config.toml
num_hidden_layers = 11
hidden_size = 320
num_attention_heads = 10
head_dim = 32
norm_place = "pre"
norm_eps = 1e-06
rope_theta = 10000.0
qk_norm = false
parallel_block = false
init_std_qkv = 0.0231
init_std_o = 0.0231
warmup_steps = 200
schedule = "cos"
max_seq_len = 256
doc_mask = true
Each number is 500 + 25 x the weight over its row's rms, rounded and kept within 0 to 999. Layers, rows and columns count from 0. Numbers have three digits each. The size before them is the row's rms in percent of the matrix's.

# layer 6 MLP gate, 832x320, rms 0.178, rows 451-485, columns 160-239
095:494500537495500509504516467505483494510549514476499483442500479501502456511529486450451490491489531479501522500496510491519514510479542479474530512451508492514488501477529533427478504488545466521500470510498478524466470499497461536496525465
099:501482492528502491513550495478486540523485495464547464517445512486492459494502447483520540510509501506496506494518493513555491562523496464467522472547529527470522487520466486489470492491476494479527459483549519518462518560459557472520529500
097:517529543492512515536495516483513459499477519508521501458464478536552528463533493504489510523466478523510498538477461499500536513484495534499509432461544539472479490483473497527478511500486494479477483491495497490531506520526482514508523511
119:501464477481531466492493484473495479533517500483464474505545488493526483488488495513494530517522498512515513522486470484520503498535444477482502502476539542508497468501493492454475484487491491450486518536485495523494494497483511566528496490
103:452438559446492526534495508518518504524536464496519512515492470538500493548523477518527492442522477490495506482509450491525527509508514464496515510519510510507486515506492516496538479500546472495493514502521504524505505479485540452492539553
103:480496542481478525516524527498480510495562438527490541531540533482533505529500472515484527465484553540481516511495544497486495506503530482496479476481435509480499511510501487499570480514503498522530479480462479499477517496472501528497510527
098:495515448462506481520499516537506488470531518496496473550509500491478440522489517519495497460493519525516477496487525477493511507498495496492532487493490484586515515538477522483499537523510570493438478547554490530498522473529516485510505475
097:536529489507526494515492543516566510472533526540505533507479464470500514501474473431459509515475476538490503495499456515498477500535528454441501516519516504496526509504494490490503488467501550503475486517500505497556505525501504504467495483
103:485496484449469475497490469496466492490473497500496488493535497488525509493552524474518468511481493500490489512479507550459491477497546517543491505465457507458491514519478542540472473488524515499509525539433496525494493465451470495463505440
099:467506502547498516500497517499511480505510441519478487496498503497478459511540481551514480482536521533459495559520475492502476514488516500542466497524520501492514516500467511507525519526487511462525511501487503529477526519524537537452513526
105:529482477489504514529479461510553499504550538503498505540520540488513462494503499513506477507548499487503485474521512518557551446469526507516551477472473481493492545542488520547505499448548510477480489532497523466505520508519506477488535527
101:507448490503537519504496490508502487544557532478482524515503493545513501512516501529490496502518484491476471467473533541503503543490507506543518489519532528513502536464468515480459473435459548481523518544492503503487501476489516482504476461
097:454497517492529504506539461519557447504473477495501509485454513467488519494527488506481518496533481515539483523480491504483506425502517494530490523512533517470543492514501458474470517509511489519495472515497512522529488485512488523487514506
097:510516548520513489529515535534540520506481525548482504458512526531537511474440493479494493504516498494508503543502509514488485465496478546523530497505500500511497504486496556494483511499487489494497521508505519481483495476497541505485504474
099:520450494478506543492462501516479487539488475449488511491511511465465542495491482489518477517523477522513518504509486457491479457511511506503499507508535519548488499539492459474493531501485457504538453523456530502438512505462484502515470478
098:485514488503508513507473522475499488516494479519480518497507476489491510513511508501469534508476477463465528521487501514532486514521510515451459512544458508504484544487478439510505514516539516487472446518496473475481514476500498504497509520
100:518504487488496481527443461515505499481508511490471489468464476479516455542511467464497469537491477467503505445466489480523486494508466487502528495456517513519490511495498517478483549529482473480501501522483511488511527498498537500543475557
096:502490497476426506514497533511476449487509505496537527526495497497476503524551500512514485553488550493523445501507461537489480536520483459473527477523539520513539485488506519499515491506446515503492534463551505459495497526520492501512524515
102:467476499504492482512533532473513436519490508508457516483472466484504516481519531545523547499487513526525481515545520514511468462511508467498502522490520475485521491517517439507522513471498425520467465470514542496499502530485489503507511513
093:484501483534506521493506516529492465538489512481496516503444534529505505492503451478540514495513485501520502497460511480536535503506547459499472538561517491502479497510501464489506504500462502512501517502486535494453504501544539493493484494
093:519518493473479507507513529482485524517500533498481490465500492491501452546507499548465533517473502486532535490499508498512541502501502534481479526476475468526491488504501455503534457501469491476459489462520488546542500510494490480542474533
106:522503502509505519417540504524496530489499550498482462510490544510532485516528485461504541498453488483472512464461511468476459530507521489475522495483482488489487529481529499470503551489499506445489511477522524519495501486538493553508506499
099:517528522500494487490481495495488536466487505485528484487476476478501497468494495490487487496545486482483506470459486532528474507478473493515519508492496485475500492537502475526511496482484498498506551484524473540505531492499522528490485508
100:509523501528534541489531530496503485541483518524560502505477494495480506497516465542506531487538446496532492470514481498507520506538512480489496470497494510511494518505488482516532533497460474476479523528436520494510473520458524508467506519
094:511490498498489501515526487505505493498500501497516505539497512489543500535500534493481478508497536459505492483543468496499464553488478493504502498510498505492507511499485521443546485487497467502481479509453511473493539510517476486486520492
099:493509480510485508526491508515509531520501512554521503454485540542515486466552528503478489487453547489478492432525485480518523505520495488506528526490501504500447484500492586459494500490518434488526519494488482528471517458474479523479499467
102:509485492487490467495443483495483506507526509500518463490469477502507498510493521485513551468539498467513514488501515500506515463458500495488527522485452488513458485500473478562506490471499517489503471491546451478486474493511523482505480466
089:466491483479494523504508495466451476530496522452476472455461499519463502506498508525494533523562473484512527493491501505529501515491521533501511488529522542504568508509496492481483457491500517509469514491487468474498539511474548480526480505
104:553549456486487438498527504478481493473515502502514501479468519493495541542489516470542529507530488515543498462521467537446490515515506429533463501484521509468464478451488493456496559499483494501506528495511473458490462507489478488515541508
098:547523491469470493508457528538508449492464472499534540535482481451527453533488433524472493538529489504559467517506483518496522521512541473487557451498523481498468471535500514545502496502443491519506491513527505533491518522500455475509490491
101:530488472513509489485509454498537513487500487503498486478486502509543515528434494542537507527447464475501516506504471528520536469465541552511550468489476489455487500483452462523500512538447551475496512520528513488477518500494469490531488565
099:543514513485520481550507494512521498543501551491499499492505465495526515509465526485489476485488511491528496488513496567524503537488492482485491494472509515516486537519472535514497501482527469462528528490528500479508538544495503525453536567
099:548503507507489476493514514506523506444525503492525501507515425497530494526507493493498524507503506497494543543473486521503505494545493482492502451421504516520499535488486570517472506468503464554469544512450496505523477551482500508499494504
108:480460543522501507502481472494512480520474500524489496535501472501499473542490548478566499496452541473475517490508489528519503508497479465520517489498518507493456531495470437486511532493518465500504459520485475506485564498503517530496532483
095:483539459520455483475553539457500525504523513448502519517494504494517506490523481518536479476496494477518522486511530493497435485466519474495472514525523485501525479484487434498528486508508492476465519491487535480514482507478502524477486518